python train.py --d_mlp=2304 --positions="alibi" --attn_scale=0.125 --bias="all" --init_std_qkv=0.0272 --init_std_o=0.00607 --init_std_up=0.0272 --init_std_down=0.00304 --grad_clip=1.0 --decay_fraction=0.697 --final_lr_fraction=0.1 --seq_len=1024 --steps=8240
Each number is 500 + 40 x the weight over its row's rms, rounded and kept within 0 to 999. Layers, rows and columns count from 0. Numbers have three digits each. The size before them is the row's rms in percent of the matrix's.

# up: layer 3 MLP up, 2304x576, rms 0.0446, rows 263-362, columns 320-383
# down: layer 3 MLP down (transposed), 2304x576, rms 0.0548, rows 263-362, columns 320-383
up263 103:579538569476487489556606513475564447449532423508516506491547570493485496528560539488479520494458524509470452499499477491467516513496484486458549469564560479503600542535554481481492485452515498
down263 097:574475572507459497436506469480345452514500527505513444577524503573530528529472508495464474483475583511477553542486521508512481549531523500482431496560474434496466499441458480569519432514506507
up264 096:494496431463545476524484421523502495554473459599479456513497525540462567476467505546512505507480516486460507538490426533522496497479530506450469487505483529449506467477472438458585515549509404
down264 094:519524564522420472466488555475544540539496516533594522457540447484471481512457510496422495504551421460539507474497563519503476522486529516566525544487524532500574418524412482524444472421590557
up265 101:544474438389421484541523485516535484488555532546485543555501551482525412538474625503436533464525516462495510573443432535468508471566563486470400478537530539487538464486492490397538480511473457
down265 106:503430493609471490544462553528534543456534475540538567505514569477533421414520565531471482438553541571456459473423609523454486459516540477468539511468482530488539448484500496483581536495543458
up266 097:522446499487550497518541483477559550489525433527489525472501486547470504465463456492583496471517518556506470516518521546444483472497479460534537499460441601488535449507503437413462537496452513
down266 092:502499488533494465509446531453553507476502492490466490530480521442485479529482454544443528525462431514489484484520463487471464528532504493501559438533529505470608496524503524474561517472534458
up267 103:442497457494555478532481492456466465454459493481502492499547490517516455517463489457493516513570364520480551464521422469469457474529514517505443474498464495497563481572463470468564477463520505
down267 104:491494508546569504440486421504506576506594526468511520548499505511506496517462497489567529530508422482457478475565541558470500420557458529413496492447481531529501532563477496453422534433495528
up268 100:463503553436506557578558511524553532445568484578486510422520520430483496527430529504429483569515530449512435447558486537582486531370502491474516562555424559501516482525478472470524564483538484
down268 094:549454469562442521472466479507481488513493525455592553490420500495510528427525530512574430514524476515503564499474540541545546501501404527510405496540525469533484579483526439524479506459469534
up269 107:431497511458421452564544466401558461474505554461530453511529480440536543520488490512513483523519463565444504580556481512480583504509549514522501491495428556427468515531495500457502450532508436
down269 122:468485482437476496531579466408443561534522551501553507484510478504518464535510524471522530496493456472471453500476495425509535497467522517463501491480525540504504509523455488500507584500507504
up270 112:500527449474526524555511485558505488525472487479431489368564459554487526547485518518516490523482473529550515542568458549526510535430587444443536487492522534404551528521426439443527519563568506
down270 111:535513479490452492526518489519438545498471536514489538492562518605518532458504464537526531528499444535512448429550456533479513503511572478521500502505508569503463563575491536532544446491510558
up271 102:538500484467492498447492505439485431523506543481529517518502556538496485524522565550439422446498520552425541477500461519446503546488465508514458505509456527471513487531475519464448576546477540
down271 099:437479528497462490491501489426462518481496561432453510484504546554543513493426532533579489459503423543507555597479550485524469507519549507474478493546519546495396465488511466498412522478554443
up272 090:506463454511478505504496497503568507522519580495486546474564506515514577506583501538431515532558485512472538512519453492506529471448517459494533591508467453497496366441472536551450496572487537
down272 093:523560492505480492463478509467462520460505480551519539506466538529470418499458504482557512509530497470475498503456592516492497532547504527494481435567548594552518545563541459380479492461521457
up273 111:502507543466489547532492518517570541472562472442532543489545484535486468520484513553455546547515532501497464572538476478544553544499434495520492493496459384546501476501497439564550611464510474
down273 118:513538524533488465452493456521558625492511548436487578474470498520467495377524550489497585484502500562470439489509494548481509593521456506501545479491508443458505570537450541526494465520457481
up274 094:542542549474565496545528432525505546494450524466448441470451515513526478511540558498474532487480513424470440454526475493461515614518519494467471440524497394474546432516503535483458508507450515
down274 082:541514428453575483460578505502455477487506411540489529482522503436538509511511516427460542488478501473526486420442536460491443460398466464519510487551485579466581563502444512552463496520485446
up275 095:462517474480470563467494494536535553476431473527536475532432528476481561539437537499535550599501527538464479504493526490515501529510538512526539509479487495497505468533437505442435459496500484
down275 090:494504543452511558442462510534537539478447471460518502458546453457504496518468467505565521483447500591471524514502434467516499488478506472479512517505501514555492496480506483443407448498522458
up276 107:484514552478572494501538531425478514497520575519485508480516472500421419471498491525468523484467458534530480506524403523395512491519515435524502442508453488515484534424435501439497466451434542
down276 113:532496443481535470445496489437494407516474473514482507565423499540477512468542562448504511470440489524473451544517508508513573447519562487502490431550459452435482466462587547384483462487433554
up277 105:447430588478482516505591486505463541427496489469544531375445527465511509543445458506464533471491481488552480546520564489434435518431548417439498518540494415439483470508542519470470506508448493
down277 097:473427412447502480469521440572428531480494522479551467500505499477574467434574487508474556502513551479552513565497514544503472546481537524530513484469485557447543483520458513495428496461458428
up278 098:542507531455491555418535552538529416483450513414502546519577565560514433527479517553539425579547476537526491613568518516457469494505517533496566417479477508456476530481526511430499573582486488
down278 103:571453589446523472479495420417467485560527487508577503524507561569522517495420565403551553430518523488458471534569437560435500484454594428523518492510414611549487510524507553497506521523505492
up279 101:448443497525549519469493524578500507495456560478511489465569474453530590485535467533500550542406557488489476508527492480503490438489531477431534454460474492444518528471425462464510525456489469
down279 101:453461436463542511542450482503498493540418471514547555505515480575531496476462496488522472541573552486518544513462493490546551504466514551468562530523507508554446532463528494512490494479572527
up280 100:593537476489493505530565463475552458500501574516480506469494515481554461466504537492531476432427556510459473549545424541484524560499541518445490460553472463433533485515498521440515455494491529
down280 092:504517460544557507479481545483488497461525421541463563501544543506471531494552442410558439467394533435502441496547525514516519498496485526518497424469455505510563460537539484522517420414438498
up281 104:450566412430521528529535567492441551494478531448467540484508550480487549539456454609462479526508514532441395459525433464479502449553484470564545539499558508527440470524488448464517513476528480
down281 107:515560426518500556529529538479532463500511493524524553573545543472515500492464504497446486459569448488509523550540512501479509479491522491544514563380503395496488520503488560448549517514551419
up282 097:550483492524511418480470505534551518552475523457511482547534561514410496515509506504483461487538447434491524538541432464496515547519482480537495447475484506447490497484576491473417523534433503
down282 097:499558442477458491538491470472564525516505470470507479501505511511504481459484429563508496509523484534516538541508481517506545523527483480478544497559497469502485480508470580486483498486541520
up283 104:505511405490433475538487526557518415527552463499539509505539492610505463500511574529556461553523476586467531509511522535478491553453541412456576549538466476515458424469570462455576516543525531
down283 113:519466614529467481498468439499527511515520447555491512476545500521516520508445503524462524490448545512500488513534494463481580513414464388516572469523509561429471512442573447546484493492517473
up284 096:490555503441460481503519495517480492448448607526519471527428548549503490551440486499480479509491417477475444499499536425523481446481477389453529466499501535497491513498487491518537510546451556
down284 087:545523536557531506486517516448482504541494470467524498501483466466465482428439486524510511436556409458585544580534454540587505483471505499484506474556431464541516448453544467485509504493479513
up285 100:518462523516517516483447494436467504547481522453435568446563476458478477531468532492484495518531494532485529473534471522530486573506504493496538479455517525459472495450488538512464525539520506
down285 101:488456492480518520475425466544496496546507514479472513543509521526534507508529488476553495494504509534538523520489440529448452546424452469432474491541492527527446539490479459483504412591551587
up286 103:418474468478474463526522478515460451473483440485542513481551501539459519524485572534445512435557488450402534496521460503495503473563510446485513457459492451394479508524466500465473488534458516
down286 099:531472545445494450488519545485419448514514554508462500460561459574453472505487458482544405451524503464541570503509462541475502481431537509594476475517511530458576569469460551533537499479440517
up287 096:526498542457609458556509521493523503500512489479535469528487520529505544508569556502466506533485481598535559491545532489459475542530514499515514545483560482488481499487493477547483464454446536
down287 087:494460547496594483587470561547514478513523504519526485506512551539461555537560520498500494555504477518507447525501489476500442517562433481496537511488470517438437568502410533560457425513477536
up288 104:457481563468455535489469442485506559437556486475521548533485514447460495557531550511465477543458469434472492508490455531534521474453450546479527415513532486490455533428531515481493593451482547
down288 105:497471533523503464534527456491498508512517488441575541510509442447538516505520508551512522611581467427426516567445542592430514526470530521488503550453551543454465569542452487520458522464538449
up289 094:446492497420446411507482478547544447477478490458526460425489440515519544469509509499531498483446435534521429558513506523478430485485503512525497522538419545587475508482548477478503529545582527
down289 092:515538491467550470468540567503500491491431504537507477533503493501461490516486532549482537588541569554448487473468505498485536590495546479551491541470514416420551546471393550558482482514481460
up290 108:522514553499545488577490458596517443498489470452508479478481493458502509538543508511510507478510407551417498500469436548480538498516479414455505476493505500423456512456512437483391562491528489
down290 110:501443516443487496543490535560532543487498505521561477448451445457484501459493496561507574539545496482515487490460603520571506518583538472526475508402506435511467471519521540467464444532505556
up291 104:456472541460463508425508452514479526508526419457574519545478444454542577531559568525504517523508474503458521558526514463471506576420501546500480464473467416441514436448507445490494545514433549
down291 113:448485453556525509428508519488466476480519507504478572540520507530531544536555510559497540506516501516473496443479581511423502551412427539410553446469458542475490552505506542482488470530489535
up292 096:486487505507436528471532454577498486488610458537497498528443483467460489477477505523439457565484522456478504537490469527459512479446472471476493424422531566513461486466472556489506470442398525
down292 093:490506543508540499474474521524482555508503427587479468482463515483518418481527472553498494468472456577480467542488519506503463468516414556531496438455453551520478507482456567462443478466465522
up293 118:485483514438436514512482522482520464469517532495494479404432455552553535521498487544487522537531458434520490599478520521483428465574525494538477501496495471462510540470499446547467513529451492
down293 144:527601498567480516547429544481584470519485535477555503526521491521515539516517446503526516496480383474538515480461513535439447452571513503544488552445483500499543550545492459534525454459498523
up294 101:451521460462515512454588497472456435483521460471560499508425520492470508567536500404465531599537549470416465479562529477424513527558499456505546532507527528518498543489417544495465523491494459
down294 103:554478455477505480474538485506451443517521496477447416514461539445531578516481503444487481501534562509447466536551509479539496513527474501505480538456542487536459509539474490471583527508408498
up295 105:379535465468466519532506550530507511413472487537432442505349438491495561525479508501502519561448469535438490463514551434463465481511498458450555618570511460527510513496511474499539560486565461
down295 109:502431537489486584538525476463509488520576510569475450507465429513538512505502496457448477576408515482487479484516489462398439458453437482507454514614515507506455537497544541505540530493464497
up296 095:553478443433559489492418453509526540519539502554494532413540554419494546485467445581531389520504519493531459500488446545483433583466445465535580514472463542439513621486523481409549484521448516
down296 099:533495623543462483447507436437493528439585505492412438526473535541507504461494476461515502470447541457545568522522556536559470440515511476489483525513505500511502447527466596543505508584490451
up297 111:588533427521468508522457519464512588453453517490571548484530448495484499539448498492472537529490533593503580588497530429478503524521431508456545534593524488536560476427526529397522501531524451
down297 130:563501552523420467462530529531472557417508426474542508520563549537518502547519446506460532418467514530450559504440486455487468488528439476433587461550521508529499467469476497541522420522480445
up298 089:518487472543485530495544447506592568466467484476459531510497478586496487515509539521507534518435444523497500497482489488358442539505503477494484567567416487522507490506447480455506505545497495
down298 091:451545515520482473493450488442462501473471494473477533554542570454493507456488447506484531508506526487521459418535468537526476474555523551499440437476546495514536499584522574509502511470516467
up299 101:475445428392499527432481510504493492444452519446488533478488556488537454558540537506474542459470470504549472479533509457531516573462443542408520477528442506514498491513494490526510509544450475
down299 099:473524466527480501461468491515483463523456527394465457559471470502491469501480488530552505444570600530497497498491490519531571535537498509467562459524481486507496534452524570527494543566473496
up300 100:528490489491513464517470544548501473542424461497498509478455454476570558530494536515479455454500532517442581580467438511518550538503445542543555452481488524496501495493573377450464463452495472
down300 103:496520514507492474532502410532447513483454508551489532562465458519508511476501492435459517473482521447485575452500476488487514472534460505509511517433508533491495427455475566503478495515441494
up301 098:510508469521480524481579455516488476405508506500559550519483559510457428480547516491417496556527479538416463547572475463507539468423525508550569474512531509463465462506441550498492493450505544
down301 096:543541556472461515481548455483466514462450546478481454501610561563488451515497573432537523490548551456570493482478480507543467505504515491479504557487485538496506539432478550542519571539532459
up302 101:437454513476461553487531553510507545456476519479490506490463461495528430514554486524534477500452448490464416510513477430455491535423561456471467475454458478444522441507439465505516542438484410
down302 103:504522564452560579495504565483558495492520511505529492534512448535544544547529508549525574521484466486513434470490516496471549497461517520503506496470411530528480520558519470539445480547583503
up303 107:519559439470505400547533494516508481471413480479457488524564500487486519540573537565449523498539478534536444544491522418507444466456488508548501530434512516491523485485550502561491550521503563
down303 110:520516511432523442490477485505462512504438488437521564551541521531506515535507531516477501540559546493497535517512475531514529546553520465567493552506592504491478436470478610493494479455484466
up304 104:513462515484419529459542530560542541461528509447537435473521586492491534539479532571478509544509481427443501587533488575478474448488503493444571442508575497485509452472440509547591476508489471
down304 103:503514456489531525526523516527478494447572492477536497464529533455485478537519557482534549468547497501524502485484474501435420517491460502520494496426463472555522504547499495532516498498495492
up305 103:535505444501510515476519489531557463494473527436417563574470481482544439572500435501376503455485490529463518499492469477471465497507449478490487663490522507556513404499446523553476508503482518
down305 106:536541542550425557473516482510496461622405537458450503510524480519497461476486508453586514473508516500508487438466466430481508527577478470477493540523553476464531520505502543500554571549507420
up306 095:484514504426414477484502401501505513460442553439477505504483527526378551536497496510500526500516531517494526532520473434454511567452499490499478505536467456527500560499487522497497479423505488
down306 094:462506476497539477472505482463469493480502595500467519507467530517441498437487496523494473541510502508517572433538460482468526519490530428606511504471470515527450510525488536485504486459554514
up307 092:494519529502513531535509536468520547489511498472446523515512554550527529503599627500424531484487393480443558488522431508488540562501464530479488554473551479485495484531486547532559467466487559
down307 091:479456482477494479478565485521537510479429526499570486558472423439509458490490411453533475528473605505538408535526525527511551481502539433513492393568480488565467488506525499418489541568518438
up308 099:438505477495467484490479473590510510466499495530549531490548520425475522567543522500473521513471557519459526576464474472419420537535570480470468494507500494507441519435499499504514455462519444
down308 101:551531542523549509464539428508388463589532590482504402535452481506507539528504462573511475527453487487452505577555462533526429552531541514467473476514494605477491438495484500491515545552514425
up309 090:445455420423525470546463570525540470505552443428467478525559481575481547521531558437560491522529421408533520456491517498529504495551520538389447495522495491481494480495486498431558474503471531
down309 079:485509553453524449530450507599493483497526519527420535581471469533415515525560446472439504482540461460501554471474520548512546470452452519459450528479484525502488505463474471458456527584533482
up310 105:549475482503508500538512598503539505464524483466530550569537561542478538534432465499433559496517500514518541525491459505417518551506529436467530469517470528536516526494469486480529528447496478
down310 103:480503521579389543571518488531464447462508476506525502410496483487447469534512493494486478513546527435511491477521448481488457469427510533419436561457449507553486544511498478494580527484544462
up311 100:495451501479471528571501546513526499460452525459592541472485502482485511523456534560488419461493485516512533534470472543542478541460510411483554530532487489526560456524534459536552489507542504
down311 095:492453512558495522566551480533461447468579470509536519498481500413540486432498471401551546511479566521559470442542532517505516402479571501545491516508508540503498451476493504514539474437529548
up312 092:515513494496470488562550483527523504496549475515518565471460578564448531486573553518554490490514478491579452474449403544482496516500431496514574503529407494514488428536550516433473492518465503
down312 096:474487521481509467427539511492502517556472506520468461552513471503494499539513428488488503538550531526452498544531608484541476551494498466471502488437553486512506590454472465487508528421498497
up313 094:480539478480532424560476518502492545500500518459429517429488496489535490502523467521475512540507439506435450562538468507460518449549491525456498534526491526555492553467462475520507480506490427
down313 092:504486515595456441522555492465557488500455532528406468441508498420489528503500494528432480477511533454486520462472551526494472481516429516492476483461497452496552499536538511455572510470425443
up314 094:550513480432510472548529447512561539435496519512524436475590454526428561518509530546567498498491549547470503458489457529453530535423544448527504534565455516523524475515450503441529522490449519
down314 084:460457502510535477517520505510559542480430510491465463456456497408481468502484478522503477498521547412554477441456483485490462499577518553519564496521498542475475428572522512552463486560504475
up315 091:491512489451462471548555536464549515490465490532427454504483551555483460505473567518543471591552535560488489534547422456527451513407517572528494473515471552532494533504418502498436532493526503
down315 096:490471516471530480494419430555474488520469488453547529417535428474552502501542433493455557450470546478491523459504473568510554483544481436544513436489542527458538522475533512438500513487517529
up316 105:550561463414503480537440528434517451472476423508490542551564562596524453515511542551483492529569479442448471525561511480468543477512487456451482400503457484475480427562455526499479542535466485
down316 105:470522475466456488476593450497548446519501449437459496455526525541494445515521504550476486539488553533548450506527492452500456378461472464548460536526554476488594464430496474544506463451490494
up317 102:493564536478434495528532573489550464459578559481521508423517536493549540512512565492481514479550505523529550503480474532513478492479504537542502479574501535537560455494523524565456543483533493
down317 099:556486414463560468571474462514544551480480447464537562515541520555567485489517464493476530471473499492531467519518490503517468557548496518436542540539534517477524484554436530476514574547487441
up318 099:525545513500570434571459446460509465499479476423485469522529563494543503546505480465570534451530409499477538511528489499508537479502420426473516508538454486514493538533508516497463472547498505
down318 100:592447542465507574488419529461510484471563439508509424525481549503523523485511528479497595621482587545451550474498520513536471551554513505462426528497543464458539480489506480484422466541489497
up319 097:526490525437479450521521531561519502525534461461528483461539511466485511454444481539490486511472466531487524499486452512502465587411538492468534534560424470487536426451430451492524447574483353
down319 102:515450527559485450549485457452482477561483474484569478461527535387510493461493476485493477533452501476560491503521476434568496430467543498462557487458519471505545454498497609472499467515560513
up320 096:473499457483487515525584497434549501524526536503490514559479499496433496504452418527483501461551544480457480534506431490543504547449477506509495519495435422486576500423534459473487480436454532
down320 091:535530525526473459490444512434556513570526539459496513523438504486442513498490534478441490467467509472478541455535502421571537467543531477508420495477552572549485527485543541465420510461455478
up321 101:443550496478431529564571547494505524466582477505513493479497472531465550503506540553513476533515456455536480540539448481431497532477429443460500483408510514520471404537454505483579493427537511
down321 099:456494506517447478482489529457462506514550510469605498439546440449541595509437580494533558474489486492491491521468478537507455485486489490554474559491514603575499486504484563415489444509486504
up322 100:487479530537538521470494554552462536450485567546476469504445434420464530515509530476466497520479477460516528513533485494443471517415471466510455475516459476407448524540452443507467448539498529
down322 098:507554500550537503537459563510535518532486500487497487445503473497457498536577537518458504512509529486460500512534583574545563466550451551497581416439532483432474518520529445517471519503419521
up323 100:469539545511502510507452509502502542529462553513497514532539544502433498540458472552457503533515448476545512490494535514460507511483486544444489512445494494455514406477568468485477476502484437
down323 097:516484534537475446501546534548520479514541486528409519430488552572493476454504497454507528484521445481395487560620529503497547527512471453500495505537498514567514448512464507517476565451544467
up324 105:532385526478469533539467462493509466498538397536535491519490524540548506516538467517535468496457501549438497577579589426499433510460507488382513449538500508521533530479437394535534548503458432
down324 110:520521419490520521452429488491462512541574453466536462521458548479502554460536454488503405497510490539537492441514554515497508483425498386504471459494487473469492531418534408441495503487454526
up325 100:464462544533590486548542528552491474508517443482560525503501556531518489505514511497508417514387502452511415572458482460536554586498547503482545490567445456513480443518431433495550460479468510
down325 100:504546461453436537547526492549454418483559405447478455449512564447530488486491493505535521460456517538497511516436475508497562512508524513557494513542492484461484436471490524454548436540497530
up326 098:470547499483558494535572492487559531427492463463547518557500506564488564493515531460474397512548517530522471513480507461418585489444516486475451485435481498476488524488487502516431487487421507
down326 094:494464481559417514525481514512500546501536541487581469536543520415554470484485496565523495451474498479513599538568494558487440502517529466476501502539451532545479506469465482571450572543496474
up327 102:477555474461541511519529514470484478511505527515504481550527557530558518556480539454455488554481490544503482533454435443565526464511534497508453513539422516493484438459562460465441525517470515
down327 114:537554456464529454524526460446534494486528509526475560562573503451459504518463503432444415521503492578491425554496548511515480454545520487440454511524473478520562537493504555490474525464469493
up328 099:466488503500517529519539459496536526506469493511503567496508500563464543501478552506483543540505548535514478549413463539496598531489431507532522529439445512496557544490461478405460517420498536
down328 099:541557567540512514613512519575494507471504513482530548565402476509560502525551495381608582510492544534479462491564532535544480507557583518460460548449476516532532532517507505534482505458484500
up329 097:503590421491476525528497493559554487428523506461574465528534513521493536524527573462529541472544454513477527528486472422518540497541482490421482458586450497435542520554506540480465475589586493
down329 085:451492474505540521479491463465459475401457455492536490516474559519519476453532526423625535451538427548537477537407491428512439458430494475525510530532514496524499467529439538464446409475574517
up330 101:492458496500522431477529491541500495479505516528431490534536530458431547526497521522425522591522502597543493481559449469478435484509502532534477526503447491525498526520445549546541399483438548
down330 106:550527530496460540521510455492472521438463475433507435497556477468460487528475438485481503519443552492476543502537521531518431455549508462566487495539514503560490518506480464554468448461497524
up331 099:465523544432498507495505489529546589427473502474499526554497516490467573560465516522456488476516546438572502465438456481502523654458600476500485551555484487505508487559541499530498450529528486
down331 100:509498503486498450436482509498603515455435501475562551578584513532502539542514518531474452476530550441534482441467472460473505586537564547475489511498495536521464457513559523544492435522535436
up332 104:510475465499549451451507593484506486439501430524543471497439476555537531553481463471515502609480443510511539501572527410521464469492529503543465542532482452558476486558517449432489493465505531
down332 107:554527476441520563582497582472483469447475536548465496479452613520453531594478453510462502553551512489480523491502554522512513477482476499574582466452489487459524484482463526466473472487567568
up333 100:443529583518520457510506505500549516495491484543496551472584446487503482500466544486454514525555521451514517449535526474470483504551456483464522610534528567507532494436501431544537530522475431
down333 099:492511542542505440471435472498484526509494519530461460523504489509462479522514488508583515522543449532467480552575543492525489484453520407531480461459529543480511467514489494501448551514531475
up334 092:461478442451626477438545458552486461488509507500457506488496516461535435532423488460513436508531533448444472602479500446479544523498511562482444529503538494521484471499434491481498506552561374
down334 098:465531561504496493562467464503479452437499490520546521517496497532502476528566403465477502531468488448535532451463518447575532539521451412473485453492485494497545579437536424523557517520484468
up335 104:470474456450534461490489545419545587524397439486424516526450475495519428547490473512514450547532474501566437481542458453415472453534498492478528505524481448524515495455502504516476491454485489
down335 100:516583536480463472558481495457567516452474506467440559544543514496506504444498510483466526537554506461452452461543499474566470458508505534512495535466542525557552447467528517548487481516513530
up336 097:467560492450495426515517453533515457469581572478524517523479488503583582512395441475548508510487493511512500502491426513538472501530470463509460461518423506519451468485447452513499479510505498
down336 104:551558527482475523451503552453473505518459498503515502501488543441479475530600623410442490508477471493551508488493534553550491528465546532453532476452486513466534523477499489517481518477451504
up337 104:489442506532522484435453489477534495462513545417576568507449490519481433521453512488453443494420549492568483484568466488447465496473466440482504482514571508522564520454555498433473467492471549
down337 097:440485517525511541460517460479486460473470506531503529537471551570442473470556517398492473442503561515534506437550472498383439486474535463490419580506553487461433501493516533529500474504457484
up338 097:503532453479417505536506559522483437596545537457473520524524475620491548534489593564477519451461555541441472515466499491515499626483437475535516564630494554488507456503478464470493478487529434
down338 092:503455518476531563526485452495502501492588558555536479545542550576450583460461475458521509470490491503512493516526535549506478494499487513567471458500448473555544494390455553423476424497497511
up339 111:464415516510517472447486522452566521475496507509457566502570445532481483515503507529531522463470472486573511516542429516471430505455537439536478427502512501500539529510425457441499502469539477
down339 110:525488497522590470479513479465567471485413512484476471501520452462428442411522483411501499440461571462531436481475463546467491481524532495472497466499534504469505511474463646414472478446433521
up340 096:522497563502502552465588507452496570485491546579475482536515494508497435547473518487499568540520463542554590501486486463555579545499476498530515483463509438507496468508502472475497463413503483
down340 098:506545494548464496574589490546502499545545480468530511490502461566468524465460420499543484479456460419425504564477443505546535499438490491544522498539491544555562535507482525490489489440521571
up341 106:540548528462487482478486455478546523478524440477568499564461454430521523549484590504492527526511523495444543562468446522502512519480570509435541424477528546447509479512441485452427408516434547
down341 111:487492483442496544485528513413552495458556515459507453482540483401477510481487579527601523478549555539544501438509500466472505447464496423455454461491526515505521536413447479522506488464466536
up342 091:437532453465500499464476528518474529505443472489490476489516402460495567506460486498521578567477511488526528495451513470500525530454487523451508471489515502511482543479427464481518476515535530
down342 087:562535484499509499534507461566558460556569560444531511431522462450489494525478467475498542469458468527474434490503481518386553472539474461454492531560447471575513468510534491513553483440478537
up343 095:542515446440510472559537543468526549445510536458580451515560520482561504571439521491460506550569525570469536499413515472481585478431485538471482487513404450515557420519499509486424505483468532
down343 093:436486511467547498481563453542432527452535453464494504455474543483529516481516498542605485529520500460394530538516492502489449581524491533475530487496506434496525517562427483517437524473479512
up344 101:498515495487573477466470439508482458457434425543553553520498505511504516517504536466504443552477554493563482501536486479491481431442516524586450482539555478524450548429462477499543485565464495
down344 103:506586522492476478530479412528487476513475494561469488543495483547545466536549470414468507489453458525518540488528571475462471485563494521484441503461521445492448454539471473503534424433446438
up345 090:536515495530493495538465449446526503505535538489514504512565445544527455463530522561539490465411500525551454504575498447499462594452507515490476515430447487476462474498393502530430553534489573
down345 088:527453605505456485424521486447511544519523410564552569509520504564521481490460498543561590435520463516469513497462490565552553470474498539506467468477508545539589519489529553461497461458503464
up346 100:475508514416531526556561488476480588522460443551479473576515494478497482489455538514472478526489484513559450508488464514422470460534500496415539535466566494462457500445461539553537520512496466
down346 102:498487416510532553507486528461488470483548509472469503486444454565530488591528510447466443505508525457464501522493485506546448519480519527617500515507487523544474467483517498504449506443461489
up347 093:550507584507521587528491499462508570513520468484497473496527498481495510496579531538519478471556464556581451484499490510445551532490482518504513478507465516451524423543498529528529478561507596
down347 100:454488487505445469488499511525551498487481538571509539475460508536535522511400465473439572544480579440494543554500576464485438485459482506447429476580579433561514577473521446478507458498514402
up348 103:485514467539460505483534493509423518569442529525531551508503572579521569512535528497468452500557476486523380500532507490485486507483511523486520467508597513513527547452516426494537492521588467
down348 106:546486477582534509553473545539558500475492496438490471485450575525470420504466425571491527513461511462483516522504500535558446573475474441546517522488518464548498528516480522558508548486466481
up349 106:454471566505472525491485450534485432491445531537532470518493501550503569544464476532558490512509540451519510566531494532436468549521502524452443516464452491495520492467478451401437532480488504
down349 106:500452538507455487481516434503525530464485538427564469482512455511613488497518563502553550500545504436523461525506432534526488470476539516436458638511493560502431457559443522429399415490554483
up350 105:418481543474454529560560482497473613434510448446516431520505458502499473553451539533500488454535490495426575461470476530490552488504505450463516535522435441509482498494482483493511516498460530
down350 106:455460468407552539465502478491527500526455468501513467478578455511428524464517462424453505526481494493508517443517473442532475483472458538455542442387548497450539528512519530485490515572488544
up351 098:512536441489503454557532415510604522496498542494488530509547501547546519530468529456540491541508482519511559546522454541545558541494529500515425501486488513482479445528463475480566492544447492
down351 097:481486560481525456467485471551476484500493413506510584525503520496469455547548496507511515452543477533567560520563453509466486524475519460468504491517432471498502499553573558506453429440511483
up352 099:533442470461467471471474496554504541480553491462496538521515529549479519531480525449481407462420511485522463556521478459464537505454546465423540457434479498513450495468524511506487593452601490
down352 098:525463537446533526544552555490530503508485504477509466504507499505462458516592531510510585471519510489585459462491540558500496578583450506546518450494519491475500488516461485486542525544522521
up353 106:542578492428531501480540528498508469508463443506565460491550542514469437457484526601550530482470532489496524496548532478477472544487543522550536533470475420477478502483443420441510455488445520
down353 107:526573470509504459491465507506546536522439547507488488534613527493458462478523487514468490512442497493569474442451485489496517447488437454497431551488506417585487440460488434536486468457431523
up354 104:488512568489549520487497457489486544466543471508493526567504468521438504503468468505489546497456537510450458600527512520473469488531536517470499496601518427528505551521513505484411602551487561
down354 103:465489500531515546479490486455533544556523503476510490506461532520591479462491496498444540456441527501556511509464547518519457427497537548539502461459474534458480580480486490475454517522525512
up355 103:474473494505454438472506539538491531418470476537423522565474495456523504523533461524597493537586448583481469492523533477503494466501489528585501497430533485499524482503493496552478486421492476
down355 108:479524493572508494498480528493547473489511446539558486538401523502497608468555545542569477482515546518594505524465471504488381482490500488536552498454474534577547520631497546541539525487503534
up356 106:510471518420509492537581460478515572451494482443608459518552497552545506528513538542515511495611464537507498548509448511476480490587529523510441480494560504477534450427590437434535516598502486
down356 106:524486466503476523519484531472512543444612469507479454506549438505469440523586509464480442432533474480511468485510527514499543419500432504443509499491487425518527499501511479393477498616499449
up357 095:490539470495535430463467542495518551460421601532437503573435482527455632532510475497515510434529489440491520500461532530551560536517536539549556528553489466487536404488465553515441513451462544
down357 090:478548434475566460452459517539468520515521524541504511625516475440547516407507455513453485497438468448463509500516535534489527476508503529470562506560533470515543466467460512511434529527508537
up358 100:477483448470499498467524428545473434471542497515503454431558473464523531516488522477508565536498479507479490478556486435461463504507419518444508428493551509520550503485450519504504490520466514
down358 093:491390405573500456423496542466469543531507523570429439571497509439476442511535529497454563538469488539491460492475519493502469486436556491500505488529510474492481508503529493531521589500507519
up359 105:496487524422457440507525520533572490566534490502473530522497486575446515503509514545557562482525466488561491506542492502471555465476484504459474427504452526554463505548432515434489574507494507
down359 108:487526535497531475506457540450512429452502535483442478510422575531526506548484490462477574477473442537535505514529575487523510467486550506443564478441432465465513473478430488454536491459562493
up360 097:516478455503485545461510465482532514422477471497524411514481516485474483497501543451486606542532514549446501547517474509517463519481555550467447562540478503437497534543524448448468479542533503
down360 098:463465547489487574473491420571571567452437477439503541483514536443436552475479509472527497501461532489493513471538467503449435541520502545509554478512511530504448438549469553430547496467552488
up361 100:489574525460496513458539535489578540588509466514471500494556530422565465480520563524508538522483483540506537511455510417453477527526492499456475440477525494545523559487451488451422545539514509
down361 098:551543478485470539514458530523457471493464514525519446464542487593538508515548517550489494467524443470525426498456524505452438488505539420554486467454518462577462522442421479548521463472523515
up362 103:445497542503511477481531518483539507519421452452500461522481487490554515501501434502578437542465502524505511529458507493497591551448555506480466525549492394513510587467484450453475544523454411
down362 104:523526468537460512457586501523485412460547470569553506454484529492513508470582600489533401448506505503501497479556480483472500479500454496509464485449435523491433541451528482474500527526506525